From a checkpoint of a small transformer trained on Wikipedia.
Size: 13 layers, width 448, MLP 1216 bilinear, 58.6M parameters.
Each number is 128 + 32 x the weight over its row's rms, rounded and kept within 0 to 255. Layers, rows and columns count from 0. Numbers have three digits each. The size before them is the row's rms in percent of the matrix's.

# layer 3 MLP up, 1216x448, rms 0.246, rows 732-975, columns 336-391
103:158174072130119142148139168103123143170148094074111109130161104081098102205127145082151107082131144068137140147163122133110138131175159118151110115137109103076168141129
098:102115127168113094065138132135112138074136096142175149133170170147114137142130182156118127108148134185134090193190156129156124114085132151151088132155128167142124169123
103:133144115146150101097162162166123113143116163133142118149121054138138133123132147171138129143094129148071085167114082147119099153132152106161169161078136117164114164171
084:089141098075135115126148103110097083075136163104115096098158097141164173154147114094110136147169076131116126135110108155135167096125162167108126131115121178143147172107
100:141136171099134128101164160157120165127081118107119115104170086129165124151148128138140119142150031137147132166063076131130073162158122184083130222135105157145098101127
093:140159098130147100130150177151159177132161125121092111103105107116119079112140107127086142135177148111122108126133118075100148131080134141114172122100078201099129086180
100:141095093176113108192104161125141099149116124093097138104122106169143131123096075111161107142151134148080119158116185070082167107118143136130104128110145124077138093151
111:144092091174088107141101095135109131119187124110121140076125107125143071129150170085177129129168159196128098158160109106144175170135104128077186145125174109108145145130
097:190200132130071096131100140114117129147103180091095068124176104137132134128136121135163127101135123084164092095105123137149141077118149125089242090142144088113109099153
084:143079038124126123146115144111075121093194151142158040067146167152146154118124133108121097106144055094076104123164103096146154112098142159134123113147076158120105100113
096:166128079109120126137164110150140080152140133148102140082143149128148116182140115117177106110150179156151103120086167117135123121169147124092147164140115166147078143158
104:120109099105094171113164180173159132106150078119166084181090147060101161198133169128139132149122145153134138137136104131159139164075102127126095167156123122166159137132
099:123179072136106129115085096158127146166109155089108155163181141126097123136117154080144109132070120109152056139100111120100160147100098084115156151100087093137165172111
099:170134124130106108154142088143105127133096186122138208145107149158106154085138114108137108173087109143092114110143146110130094126103168174154153177113115131130144132162
101:112115126114155112068179112157157151100118098103116140080166158114115095096094144122158120108101128131148074143183104142159086094123142106128165139105115107100156148124
095:125153112118156105187083160128089163173108143160124111151116095126106081149127134080141139175092104141160094131145146130120098077143141054186177087216075127129134179119
097:125089156071126188181167127136133090156181103205145156164117127143138134182186185145139098059145126136160110113152134129154115135159103123147108127102138124121101102078
099:111074137160110141195134129146094154134119166064110106172131137121122152111136108114172083197125082127124150114107210142086163121101130167146141141110094132109179117083
090:089124120057113152121116129091102102194165166162124167131143124222132173083109147137107111082135112156132107138097174082181103112217177119100109193165056127129175146190
107:088098157140168137158104112192083120159110159182167099103167107119169192120189134159103090152102120125153115146136103108136128132101150138101114149111096120111151142104
098:211120143092065173112151088159120136126112088111092034120154134152127156131136102132074161119118185158089128132121124124134145160147158160123063104165128153133124160100
078:126092111124140124129138106127109085067117124096160088103114122188132130133176137199088048134092147104115135111140157100076143082125145104169102108115005178142148102145
100:106112118107105166130096157141109102101107102132110190170127135134184162113176113201100196109101100128123138115131074122145159131109163143120106160064203154185102154111
103:104094102125089143097084134159115171079194145132073157146083158157133172105094122214097153198098139134140124136107158128147140088136166173040143216099177188125116077101
101:148166141171086208161126068153110156197119070178130145089147123066144156110153142184151136131226080135080123146093150098144120124116037126118088146103090148125143093152
097:145147159177193110174089111086099076138097133094105123149131215101153170102161175076101084176061202108132122115169154121162153212142127178051106084132121146136142066139
100:138132120087119139101130081125113125094108163153050097098133138127170119116172083087123126130123133088138119129084092165126108095111129143110095158128172150125064121181
103:158139079154171171090054076141139130133160093117133094120102134113159146097154161109118076193153175051118152116059061061081087166177190069116101137082133092126154188094
098:133179159118112133164141078151197093096108129135110126086098152101079113107144103105151096128125149094168110143139099188122042111185136166146099126156125154118107176164
103:153021095118134128133110154165125101100158158139113104175103143092047178085182074138146112120143164122100106126141092141174133161148098098112075119118142119132098131163
103:121072168132086130110131173166124124110060152105152112076070072157113123196167144102109132134183178151149156164083090142118115144107182121214176133112128181127129141188
099:154107129159102136125090096118166128063109165129083143153134090100086152164180084127153145162060072097174126100143116146106060156139127132134073123131201139166127072111
096:134134157104096143136093150095161157167140135126107136110085148153123087088090113151072134132104104102157131196104075089125123098145125086125164118049129107098120157114
098:148133102107100135186096128149165150102141101059153068147134140147132157156091111115088180170114107076144165179119186125114126091155171148214068111108169095151095120097
107:113134113109145178165139103090108148146124091181114091111091168108096122149161143149143153069084085200165109126063136126176171180120095076148118042129145103126108149124
100:140147145129119109098101121159130179112119130129212077150147069127155105121101075105165121118053117092119161140140107208148178154130184143111119065152097130155139212106
092:130161176102071142084068131073166116103141099149171130200082142053103125147056141153113121151129106115128113163100071138127145085126116164121143142094106122120144198158
094:073091189104177097131113152162124133132103082125141107118138105091184075132112151080146165119078110117076240119156131134139087097124103101119146109139129087165116082145
105:091095126151161114137110095152111126142126119074111163164127105119155148127152099093125148140153125120145103168082055092123088106168078162079101161169143104115113115150
098:090153096103099101142149110164164103086118118101069145080114177171146131103092148207130073127052159113099097142111112123109148121188129116130088172145088141129211106159
088:161103149122137166099118177110072085165128161141142145142149165097105130159144120134073110143122083146161141126126108074141136179079131157062103154116164116069126133101
103:100117146174156162152131173125110130129111107104221028181161082092092132087138131118205113127138151176104145174184115140133101164099150191086103072129101134078097148172
107:126114140110184145146152179137107084076141128093169107126130127158102084148146121024115089216165152120126117151090053131121126128139180104111190111111178092163110156086
105:159086099172127140145084075085161201086119116194137149077071152088125127143134135142116080209128109086083151135099165101125132132107114130126125137070114130139092058092
110:129161086155129124172124126170092089101093148115088162198072128069109144102156137118098115104132102153103121081176125154156106106093152104148139164154110158154170139122
106:075108127114131139142028172041093093123113133127108149126119063134143164117144137124115134077186112117125202065175131104124086139155143119172139083179144073130095132087
092:163117101121102141134122191134133103178116134109073118120144107141181113179166115143111173137126121054133092099138138083138092130100145115175164076126124133098114096131
097:115119128099151176152094061110109144141105166152072118088094158141139121115169099185147088162131132116182123101130147139068131133185085150117123121144071130183100071140
093:138169157096181160171129130092149119144153100112110179102133069105106145151170123141131103089088105181126178138178153132066096126173091126122131206076145131145081103139
102:100130124084107162170109117150156145119060159121129068097132114109106148111112085073174134179109122119151144102124100079071175117101190102111090075137147151076089090155
039:159128158110134123105064086150155104212128131233144070098159135107192163138150106138116155138097115167163172128150131155090095116173126140163122090163122144149156134080
097:120069118095173135158156097202124119118101086151091131162128165088086111143159126178184125054136126060131125109130143121111162142101169125134150124184124140122121133136
060:125176129122124067156100138119124149130122093107114068155082166090123074145137185104085115144187162116191119047055162159113141103134110146122057142097213107172125106109
096:142171107163036181119102091118116199166122135115163185120080102095099135159125097167128129186137107165116097139145135109150201130126139148128180112145120107156117103167
097:089140125128117048101150154098116119132132119135092081209129145148135071116084139122115128147108101151094112103128104145161149170130100102131093138134071145098068142143
094:137117086108195146151144160152104132142087079169111134170122194090130170058158164087211152122165088084149166122157152128097162150128104089171114175164107143075055081141
101:156130111144162063149114075146187125154153124128191151087109105160135190164098160115134103116178124110129129199084096149202077134146122125096113109143148102139182102143
105:109108145142156159119130119119114101138097137166161119138073148122149175138131150208150132127095127133134054134124156145102145113153091125161104099093115100139159168121
105:191105091098152093131131074114158100133123106145124119186093091150111142127110053173099132084167096149092112166113153102124162107117136158068107186101170071127137147086
106:146156153164156099151124129135083141155108157130126090158124161160113138096185106185132135145164112117114152111120167126125160136053151111100200074116106069069129110129
093:143108087148133094131151126113147156108174133195125121135103159151114138157101127124165140174201086142074173124076169124128103078123131079097194068157123158151123089120
091:106085134176120135166144130166118106160145085162096094145135146115094062124132068143117109151143174127114112158150092117080102138117130158203173142110082102180074178143
100:103091161123120063103094160152078125111125044156116183120082179153162128114160165133138143119158132161110178089127068107194109088108111142122128081133169131110071147158
100:177124167097073106106104137109122149108144133108101147067120162123202121127118093153146153145148166158087142110122079100089153119133129156077163139154133100134116124106
103:097094074144105125120147138171130152171085163164170120132152161183178147154120141204117107185117136139123133119145142131177129160142143086119123116119117133087162133123
108:154085098160087157147169159098092126083114047111111118064210079109140106123094070135122145133103157128157171159173099136158157169109104151119084103134155158164145131070
099:185115090139065148163122160084156121122124135115046168144124093106199174148145156124143124171172140117160141114175110138116097130147117091125093098053146134103100143144
102:126150107154115126136137110130112135174152116161109150132118073081179121132137098144119153092137091126133141187156177139105100094178100154117138126113151118106139144060
103:114187113094096163126102113140177117136142078095123113174135122152175095148104100130129165118095126175098141125119118105155158178160116115087161129164115118160178142134
105:174191120146117109187154164134192103125157141103098128167124095110168156076145140143103106147084167069147174096132085098153146161140115130092112051109161155111093131137
099:147120137114138127127148182105116148102161110097028105147131132100095129094084122130102186140145156147124079134147099098105178166134130105102147134174097059140125121155
101:150155158125104136185141152104140137118127065091110124151168117120057196095160135061157110174113152110100172132076162123084099109162085098112119103101067181146170188144
092:162155179113097139151109081149086133133166173154164113125162120118090113129111119089138172195170128183154146113204113136182112112136123094101142112154119091097091146129
095:157138141100161143129139129166125153117173148161136128086074166094161136172101101163161117146119127142116193126085131158170149098123164174087127084111147111138105120117
103:151100147079202094145127121146127105134133163147144144109134133137114103128124102150076117093100216123156129108159118083157167110111145134138148077178094123122119174120
102:119104141088131142139106184177082161157102125168121127117116103146084070072095168128122102163133140118172125110134124113058109120168145049111120084152119133114118078108
097:109175167098135130124136123151162147130175121126095172094075092153022100121136113163122136121167183066156067151165137121126111101193160100160144130149106113175183151168
101:159072096125102129102105162114124084082102147149136076120158147102176129081087132115107089091124141075122077158098119107122094164130138124111129137142056116133132157128
100:140083118092063123153133180096152097203146135134142073138162109103162130134104112116140114105136133090117100152145061160099077144129082155150111109146103116123103127090
095:111135124167170103113166168123138134106150139127108178094137065123154113155148080138157096164144170140073121068162127099088122133105164102160125112144168139126177093145
103:153172153099105148086127167151081198161133169079117154135160102176079114160119133095126172110079151099062116127232134142145180082147175069139118109090129081150071118194
102:065058135183103102142100095136143177160163129111192100117149093146135142153126159093133163106196134094135068110158145150154128208159061117130094098115136170154145097150
101:144184126052082101145150087157123132133204146112125124143134129105141136162157161153114193161132047154156092092156139030110161113080135143186122070104139092135093173103
100:113080123087062138153141145134113114142170149089166067138135097174108131138160151178123118147131178161099172121126126119142196218181161103051148128138160183128095119135
098:139132121191163162018152156146147161101122169142128109097114146137131137099169104159143117129131050105100112166146148213104141114165135083164118177111115128142147140121
104:176164092171090121173172142143150075089111175091094187117151107150128107180131173144102165128150131090119068183139091144164126075049072076157166081161080118128128100103
104:142077087078134130160108111129115125103124122155099135129114171115163127129119109182098108056156150120097063030164113164141167130104135088125146077093129168144142135081
106:103123228110081133183133101137111089070131139168036145094113105132153123165074162134077127097166141083091131138149121099129092106086136087156082113163100146138083146098
100:087165142089120122078158143093108093110152158133107103067135150119156133131094059127112100137117131117176090191116067144160092115146115141132132155079135167154076130159
097:140167097108139105102122085126150110133042139141140127075130138170116148135202093117117137125107177124159093163116132106107123094116084152101115151204113148128168135108
099:118113179151091087130173159122171116122127139133194145111076173104215112163046094108125141072163098074092142128203105128140088148175106129144102172082120132126113135144
102:137191121159189120148109090125134120121157152129170186082138108144160148102113184154208085131172125137096178142153129150065086080136180124091119113131108117113097163164
097:070123116177106078105090137130151163167146098151124135115154123090164160059184103132096078178117171141151136141133156094152130093098144103113097155080100136157126085115
097:156131126144153112135089084155158118134156148167180127161156163124134146111065139171157101112158140096105150156084157121171062173141157084064088158051062134154142070159
097:138086115119067167125164098079101106117084169095164089124151101061162130160124151132175149099149146122150155055139140110122161106138123167123140111189139124134155139123
102:146071088104092095094150126065181135165126101149085118052104117160150135130094125118162170128119140106145119171136123132162095155173073124125086095106075108128139136138
107:102138028092096129142140147145134108135092113117121179147136099073097080148089172063172172116218105149161171126129105124132086108185126161173105135101125111140148130097
097:127079210174129130128101132166150025138130111195106086123109125087142109144114132093117129133114145154113093160097182132146078099102122143115139106096120148132217135102
106:116146100124113071125092163084151145109084086121129133164178078176144136119115103138104093134092159128131150133094104078167131122097151146102119128129166167082129135123
107:125120118126147158110107104167090129085107126166118111065138093102151152118094111153117136118164089142127114097118134141108190061155120097169128125173116097150117182059
106:149128110084205127113094150135150127107125081123150096138153153158150116118163119158105148132117164151085089068085186088167122072121173153137113178144106114081148092158
093:163069134097101103097167131157130174093136194171152136100196140197148190123164131136147186155126138135109127157097156099114150128110135146114166142102110161083127146143
108:117142108192177149163121126141117150148093152151118181153127119123141111118126159076084124174137109144118155127125096119134165130117134167157135149122141108087112097115
106:150112134159131095083165158059187101121192164162195134134115120124149129135084199119128121099130146123144174102145113107111154046109153117145105130096175145126119133126
086:085144030134095158133074105160133160147116125159102202129204126145123078131102094150134154155151096159115163108191097099080118149112113082149195073088131100151193101124
099:076093128141144181090082151114082120103165118132136175122058129128159115090101169134188125120102143158053139097097180159065155093155132152105131193160129158136113196115
091:121091143157086131114155087142105118137157107141171145066130113120108129137022143175148138127125157168125077088156098074121121161173128120115149072139176143174121159134
097:102130126172150155131077132130111080128070149117092088134135120095113105064158142089110122136110161106129153097109080129058140108255137119163134063094143159119107174080
097:149080131127109111091090135132156132133124156168128090137172155104136089162093114110139168084149170138111133134095144122165162145099076067115210093141156075124139180143
097:157102097086185131100118115172109063121123100131134194134118078146169134149118135077172163143124176130135165126173167195169104084101122092115103100125112139102081120108
091:109095153097115086148127117103179121202115145153088156125123125141116090148096114082111122175122058106111069112126134119119084090141151095127122113176161106130072203115
095:121125166139090092142159133151132153149120158121111094062144190168137148174120145185131131135116129077151128126144126102181133147149163159117086129104123113177186123144
109:122129162148109088172132144133152139141120118147151050138145195140120088123147071096103144177081091111126111129096116121112083084131108131163106089105162085139065152098
106:120103155145154109165100135130175093143177121128168133112162130194145047142133156150106149117110131183090140115142145075165090121148134125146165172105108090140064115129
095:147130103138144135111157083112109159137145130141118094156100151116105121116148168110155155144109134152122114109105118114043055073160103110155088167135188087088126125105
093:156147164152225131068165121123078130167124140094143185144109112125142153182125124138111175089127114145119112120149131136171113150143128117062123136091101088115164152133
102:132168135114135115200151155067105189181158163101146150141145165125120151172133143120088170131150133187113113168114158123124100137121141102081106146145137162139087157091
105:186074126147192046099156091145175133128117170124124133135148131171163191089151134081074148130123139171116086070104176180160144110124150134084138036045129118074129133148
112:103152130181108130179091155141180137174118128136111164112098138125141153140139064104105081154093149119078105154208142158145121167103129077080133110096099085087132164167
088:088137135171153111098083118191192144115170164102137116104169106117151163077074167169179037071157164171155088116130129142093172078090153163105115109180111107068127116149
105:178143069093158068119150155098154156109196121102158159162097172114189153086136089131138077122095109130152084138106119057094123118130139026160140101141093156157118157108
104:126163141130158166123148045113085118097102159072149124144147150169131132108155191124162113160095160098105127104139188127100114134160035130113066105143170133118218103091
106:130128185110103170088096168134122085118116148090148156140122089164101102110129131174143131154136112169125114064073113118087122111190144085145175092024071135052125128149
073:194070173068159042123141127162083081103118118118201138136144144149122149178143115118145096111163170100161121195108174102082138113128058204188164193140139162059142105138
109:163131165108108166110148116073184152132117112107124162174122111101090150109154103214122159134151171103180107146156178086127129119148132142116171109102107182147174137118
102:077140192121108141076114150158066102082120157141093121118077094089128146192142109166110097120182147126123078166191062076143081102115134161237108129087138081115091149088
100:090112158128176131159185160122127144095147126108129185070145175202144115214056078127113108102082151139111158097161157148124178140167110028048121147119179107137133108144
097:106064133092103100137075056101199145147127100115108059138085064119148122181153127163110148140122139132149081142124140151105100142120091125130113137165139100172180160151
100:127141128152131095114164124155144124151106166133131133154122117093122134175120121198165073128137133126117135158129116090156141182155141112157139140153187135135136103113
107:195165152161093090092128110148120118118119111088104069169183078138066108106148135170095109103153160103078139106162111142109168166149077165148132101090090157105107164151
101:166150090135140140152194079108138137129107134143116124184130150052142094174177126150135158096140160082167128125109115097096169142139149118156066155105180190087127149098
102:154077128144127196117188144101103118107059155149127136147111153137142158114081142117112112163152122143118141096121104093154167119124129130173152153131153118088099197139
102:139123137141114149088160172155123102149110140153156142117165121095224130150066124084147121117089127151118136173126109103146113138160124138097160088125140055102126113178
102:138144122091177105122140158153148116127150132108141121114150095150116132149089138117145168202161175155073154150112139165166155103111171123132072119143146175158151124068
099:108115137128118102110132129124161165122111022179110105105079138172104148112098069205140110151139138156106165120134101101137142128138171137147122142073148073114146115129
095:103101167178062128141133138121139110144127148171037128111164150109061109144115162122150193124171082130173133135106121131156081173151127114121140121098130109114090093172
103:106116209082165064134128112091093139131176092146113183081165168068139128143154076135124206176115124087146123197072143099112165125171157102045138151102100105138135139124
102:131095177147095127179103120073127100143113131122133098137097143145092100182149138135191119122135133215099133141124169185180127147114134092128205147120087088162112123129
097:110133150127110164134091126167127179125145135161149135120141146131096114157148097064152164133170121160176111098138125128094100126137117134178146097144113089103125162035
088:063067160124177095102159140103115121167182155135115156125118176142081120102154106145077139149159101164170152106202102136112142129117133159141078144114120117174164151166
102:136146134091088136133100113137142071177176120131192134122141136119134111151115165113158189100124157189144115143114079127078140120090130106123179151124183160099133143103
107:175189108176167160138134131101151096155110157096166154126130140113108134122105126172132145232123155159152179123153155111076096088152135102133116149102093106116035135171
087:112132148061128176170091146152186155092132115159128196169147136111149066114194134126115069107129041122131147183098100100142116129142188143062134070222060127138046129128
110:110127065146159153161126085130139156113130115134165090134158088110123097085129145132049118169125149089141133101174157100097139122162184132139158131164194198136132092132
094:120127101162081158132096090102095104185150169142042128168085112135177115147155124116127165138136147133080138158078152077137129127135140101116107149143120182175176173081
098:180137111116134161176152160093127170138113163116081139125065141108070175127118148124107156109093163168127109106119102118085127197130144142109133142135137106129115106121
105:157150090138161182136109137176106093121160149140073106118140121068126171095179078109137097198141126112097135150125189105120130154127097105127109159109073107207105113170
103:114147090126150187120100164127086110086172082097149109134184125137096096136140068134130142078106065135159109126130121126127206135175112123119103155183188130114132122146
104:113091110137150143133146032097143108153078137101158107112112134105087139113169089173186167132174146158093136085156138128160119081108048169143141076107122135102146135123
099:077109125162100125137177118143131152137151150118148127133169119167210157132156117152135136143124103163178153164087129024146153159107163077108163076116097133131116112193
103:102139096139104095125130116160156136085076131088152133124134105103182147153105122163101099161118105143146138158188157177095116003034148092189139139110177074183088129130
102:198088089130130098109108130114163097091095111122176138173129138120137170112170166091125149091146122157081156153200166093139100144085109175090136110101065149094112104080
104:181170124130172150091138067057082133189108172152126155134127071168128112100167109119083096151121120137124093125073202104158144176155177124142103137126161197225140117150
097:124139115105137118107094103096147125117180163112161099176082153149143121187157157107162135156084153180103092109150139039149119105190131154113107056111081147106138090126
101:147083108103094174134144079128110118107134136159132124134166173086170162056170106098115092114135161126194167150129057058151209077096114141155150136161111104065122107090
098:118158132108119100204160125146064137168112102111114159166137131089117111124153217090104101089078130145131144131092090135148107130118111150085144157133117098220135110102
112:129143154144100089188134119087104098147121149123166148142186146110101196110104123120133123116162139110107120101096098159139172079166069087161111105136129057188113156132
090:139162168030140139174126147118129129098111115121155107123127124138071171145157157134173077143135129164094124116092148086161129129107151109152131164074133185116059181136
107:074135162160139154136110147140131108151062189159130092140150107149103162088133142111170121156130121151099088158174161109085148123114124137156151088082108136076164141101
104:113173138144175113185128104112094172113141195131136193130118147170139122102123126108111121140093155164092109156121150086035059143114122101151157099130102145147162136145
093:177178166092144165193099138168164132120152089129117130151189101089181155149106137163154223100130175215082134157134131107152096114143127108101163049093170099122111170169
103:188165124153132086118097123130153126140092097093125154145126133169086090134064109076161141116146199135122147120153174141117122077123120192110176120101092118162120146126
088:099110161128117131128151177144180134169058115107121151119140112115153153033149124072109116137126111139118109094161131144067138174125069111165148131173136149154091136123
105:109153125096084152103087127141108178166120111150090181153070121138156176092161087142143108155096126186125155143118143118107091134109153167133155110198090096118120108131
099:194128162153168176148119094129129124135172117126083128167131108153201115117140139119135120112112121123133147168152100083136099192125121088134088137085137123125168112161
101:114157113109161125144141134106054115160117149051139104122118122127190127103117124103141115060178161079140123128141126096188108146151138167138122144105149115108212102210
102:111115073117129178104210127089104112119112117124163118107168074135147152083104163153125096115153088136168165157143087069107139133163172216095094156189144200112102180122
103:157095146078193141144152111091159140128092154061092145102102086138061134096213113180167142126142119126079128085175184098078110120158116158157156140136153132156140129118
107:087117074163143170108116101143101159130174174135186129080104142109173149124136119105132142157135132156075136206159120149096090124108164133125099160136103093110163119107
094:125127135212104083191193174090122099173103136170203174099138100135166119125136102144133086121101193111113108117216093157116129145161153139121073114104113109191144118141
113:159099116081106145131156129137086167140132129116178110167168083127122166210133114128104111165078120170106130148163132135159131152107101106207099112132154104129150165203
097:103121106133126116060087112112131077086146151057144133069192182133168139150123104149144087145118095173133116178057076096132136169107149136127131168113126125095196132132
106:127167124118137118107160159073172118151127132119146114145094111106121118080129133159073089145089134122130078137107115081154112157145121160104094155080081138097109122092
094:101128074138146072080093154140137090149104135082057134153122109175138095121062097092156143180143133157115126123102177074110150106141120091124135132128142106184132155108
107:114109144125139155167172138174159131087177080146040178129124107153103170132089089207113106104108159107122118069109159090171069149107116050104096094147075118165105087100
103:133200166185085161176111143089119090110090138159099142146111125127122113112105132087140123089106162197189092157110079104127143126113139101087134161164131157082145110067
103:112113117163073125181110115154150106122202123135123111067088108129116099143116082148126120076150165131103161186189088110034123117109151130163174130079177169239183151128
112:086145087130099124052122103132124090193112121166117092096080121054134117132121158080148105134119177130077134110159133140135083115126185112085150164172144154079088158150
102:089156143117126091115116116142142104104136089103106101152137115113118096140113149153109151143087169144174091119134086182130174148106125148140139162079129031154129114087
107:159149110108095109123114119109134131133075140150166112117144135163176173167077119130083124138130074153123152101105116088132129092148143139112140149128142091140105151119
094:177088114133098132133078152206084109124110173153091109123079141110135108131161223150148099145086152127162110149108136084126140162043145120102070144132125126083139058120
092:145132156171093133080104110089155116169087132130114146139121089130101076101158116135144123115109072125130151117089136145167093129079165118128131080130116161096090124121
096:157147073110092111134096075130111181173102123062126101110136105142138139114139106141162107121117118069139140097091084125121127152180112131191121121149118167145131154123
106:091132130146072107125068100075125151136122098128101133128079115108117099145102103097111155166171169151086146134151155100091173070120098138062171130061100126168136108145
104:059152130094131135192212099153138119134081113118135150148126137111071115114112126113127129092217120183148137179111116158069146145081101152117124157040107136137114102160
099:088121112088135121096144112132143141139132135140114072161147133165121054089136129106121148130059106146119077135207126109086168115118085180154151068082136101088091137073
118:136103146130093114128071169137118076084182092173141121122084125143202142157113119164137161194131163074127131115070127094161154117135157172084093128113132125124137106196
111:101104142075117182152196168199112057145161112121124122096138159076158150126117121138141100197145109194068186081086117139119105101140113158124115168137181143178146111165
105:093111128103135098163118114135144130107165120118109147130089103145148104110136148126144178153080152162159158106117125096132093121193092109157127117147166121092074129073
109:170152136157111157074097164151130106154077163096148134112157131098078140143120144113149133103098142089153136094138134197078088096178145101107187068149094078115118149162
100:156165158092159135151070154133137117140216109171155122100130139145163077093156159121150107136123133125185117121085117078146159099139123118115102147147111159165140141133
057:169151140105182175079144161125085121129182125127138159106176123116114123172172138140113099073094125150086083147115175097130092157121168154177106109141142119078124129137
102:131100094150086104118168178104158138113113142113098097108107125067121148125093135095134143123180110210136141154169151170068098179122081148183118100181102149101140083149
089:114120119144067110166156134122120157115128189125144149177117134115129230189109165133075098100125168126094140087140148187117158085146127119102156168169134106047118157157
090:112126129100142109140162136054166159114130112150130133142103140177108138154140177136108155163166131083121071138098114100196124111140158050140113070079190106158126159171
106:053092114134158057174104091219052126149138082165097097152154133151141144140131151125102164067110112135140112088114148141132127132108159060160174117096093146130050131184
108:165139145122147073135137181123123152181113178126094176147075107193140222104088124174191112137102126095138127162129073145138128176125147139121090091093139144132140149118
105:113125126081103097132089071148117105074101104095129120142149155124184167049151092115190162142130120139101111031137135142156107100141156128112130085182085159179144173120
097:030126194134106096141118143098108159107119070112131145064149146109123168148179127099101172173117104144135199109131113105114074141138082079119149122151183124103141155061
107:125077138119117063071104168137104095155171126081229132105114154128142110144139072118157112152112130107105175136142161188087148148180145085127111098104137116120158087092
106:167112184174148134082156120135131191123097149133145142133153100108101149166120110093119099169175129119155108112196121132097132123180131150142107132065121110098121195129
112:069146104110119045058125086141154108107138094161080144148110087177151146143087137116151159112121154150172122112164164169147097109074223090138073152144129183161129072134
104:084150093150158094066172169115159083140098148096084137161107148166137153098134173147135149123144143132156134126119177135168128140117078132138105105031158095127106173116
104:186099077152091153102126179104168142177151115141121225135158123135119112167130107104145164127139113141141230135121208097182158169137128166136118106109063067146127172157
098:062166133129188094153099127129131180121116164123093117129123107109126127167117140130178125126120127184152162120139115129110163122125081179132130118083175201122138202113
106:127058069165092107105086135139197098163139158104192177150122133067072152114109103070147124101122105125130090154121077110105109081122063108118125191144114139160177110087
096:083159142126153142154083110124127158152138141095090148120059208151132124116107122098100176111129078146114156101099153148130154124227183183170145161113109110160146138096
100:114132115158203153128139042110155121095182101126106116152117108070146100130061153099086066103127152181123105160110114109090161151162083122182115086157166167108099107070
108:191120168089086116088179169124147066159145168155113141136136155133112157222151147103135118113126134131113164070135102096173129130066149161137135124090127178062110087138
103:111208214114122146132148213035155087119093133153089217081139123088111199153096196109118158119148143126118129140147118149042139149206068163104122103126128094178115053111
101:082117156090111108092131105136176153130136204142106118135154099152110121205155107093134207101111076135159110139201093126153091141114172164112211118122057134148103095192
103:143079134139093145150092125062118146132106111162137114172131183107116128067135124130165145127132119100102105086119095143114099124178156120092099127144099102080128155102
099:103166168147101153131099128134118132097117101087136127125109078092138081185099125184153146105111094155138109167139173144098117115123059096072156125128127090131134182096
100:132139137124072165092127144140072088072124145131161205106196108115118143146136122126145139052106132152160198197160174138093141114113163101125131181117159165088145180104
097:096082189112118117066116096104153145162162144139084147156155105135131130114143085063110154154074193178093102196150140128119128084154130100132114143152090131108144136124
102:113108162095114155110177057134115101114127116106131147103186130175096121152114152156108128132140152121065128108072110097143130189161113151121137107126162141106130144091
102:088116104171116122085110124145096101098124171130061120088083156113099189156140132156091163113135124156196095152130142086095062183157133147151123171120130143074196121174
098:124139087164131153115069137162146079147194131070090114114125114140140163166103104097126136091137121124114124192207166122094048117141125111159158125179113138089099135110
098:047151081185046151128126104118148161102149161169076090177139101155102081107153227088204101096123181125119153121063130128108187154168118159087198126132103108108060142076
110:087164124159099088159139101121215202079141135068133106141130111116100136107133118156140168090092112121174130153155149138180114115109095114153202138085126141069123162157
094:131172143126095156112117173183129094155076145134138203139128116162067085114137100124135129094129120160091154080114140158137126083158166118121102105119143147139185139122
098:130116138051079143094104128113184142158118101104148077094157067135122031099136103151123165135156138100093139074138134139077132057164135130144158167152187109148126126062
107:111161189139091040151095179129152150131135164151090180161067121105135112104152108157161118141131136225152109143090120105105131090090166102149186130136133119165118129177
099:046099158128121139116132145115164173161188139124114165144151178101094130122113099187116098112083122164089065172115122137097105152092168157088168136121149091069168125134
108:132174160108166099103140114124101094181137129164137126158108161158121133089094153061109232132144109147158155073132101136158224140141091141095179144194138121110106071121
105:113176146099145074103179146075134148154163128091159108135092126118167137110151081104142157067114092147151129166132116075116174128150124113134092053129117098199095123189
101:167116160113147147139137155165124081176063118124152087127126105132160117086115137143139110180155109095104094108164156135154193104140189080145130142161111105034173171134
100:108109084157161122106119090160111126116163138131145154102107128197156130124131139154135117066105126154099130179167153171091123129164164131127143093159097102144142087162
104:144173086135135115126098157090136129000118151118181121152116137106136122106104137136103186129079124140154086118127104135170109152158121166168135108138123209113118132167
102:135127163141151163180092112077140119120101116129161148110151094169111110126105144191130146092086167052196146152162094076090147114119086107164156122144125101070113088121
102:169138183080124097145147176124143212135129088152168092123123143086102084156169120134128097086130130121152187130152093116157103137156113110115069100128097079072146136122
100:089098127129140172121093124127182148149182157069122171130156143148138138163123192105117114125124075110088108138151134133136190152115127143090177088165089135105072144196
104:070126127120138129177095073137138098166120086127170160153149148074154137107147079113130152092170158098138114099122130100122117109129101155056147133136130127142139137145
104:132056152160103140140194095103157082157132114101177141174115131125141084089066153091134169194148119112146115182110137124111133145123157111181088132154105092189134133068
103:154192166199112113064119127093157100111124132147154133086132085161107116136168161121127139129177124167165131055133146155152084090112148107115083135139126088100150138118
083:068130140153118148117123106123078135150068123154179118135134132084115091121137138103119113143152085103168092145121158115169091117075082093122053119118051154081168151144
095:090117195105093146086088124129123162122153071120084119111132217166173135089179150114127159118115115163114111111091153133199139118035154176116075174107146126130155135143
105:142161122077105106161121069091095102165147092060108169196156140041141127090152138121135161105113125141134127118108147142144159153116114158102125109118172125097128136124
093:077138064130171143110126129089085092127180111145131119135141107100119132084118129146159167112157152196136170130086147172134162132126151068122154111175105157133207123115
106:145104126130113125129124117155163120092122099069132150161065154165134123081106128118147172123143100166168128125112115125089081102140154106090106143084147106151147110086
109:105154144054200130091106085089133128131178151062145123081156113139169114121139157147125126138084194127165138113111183151113118159126124134167124140111071196105140115170
098:163176117089128124081147139109128171104170160203129091128154169186062097134125087108168072145094085100116119099184179120119125144145128132099040118158186106187048144111
103:157123140122193098129133046159129140097085197152200121152209094156162104111130116118153131188183123159089155093123122113147129103185145108122163135148108125093197102075
104:140128128113060104176113078079121078121115079095127121145117185126148170136117140142138000072129169154140064170146071119113116152087130133083126170096109122088103156126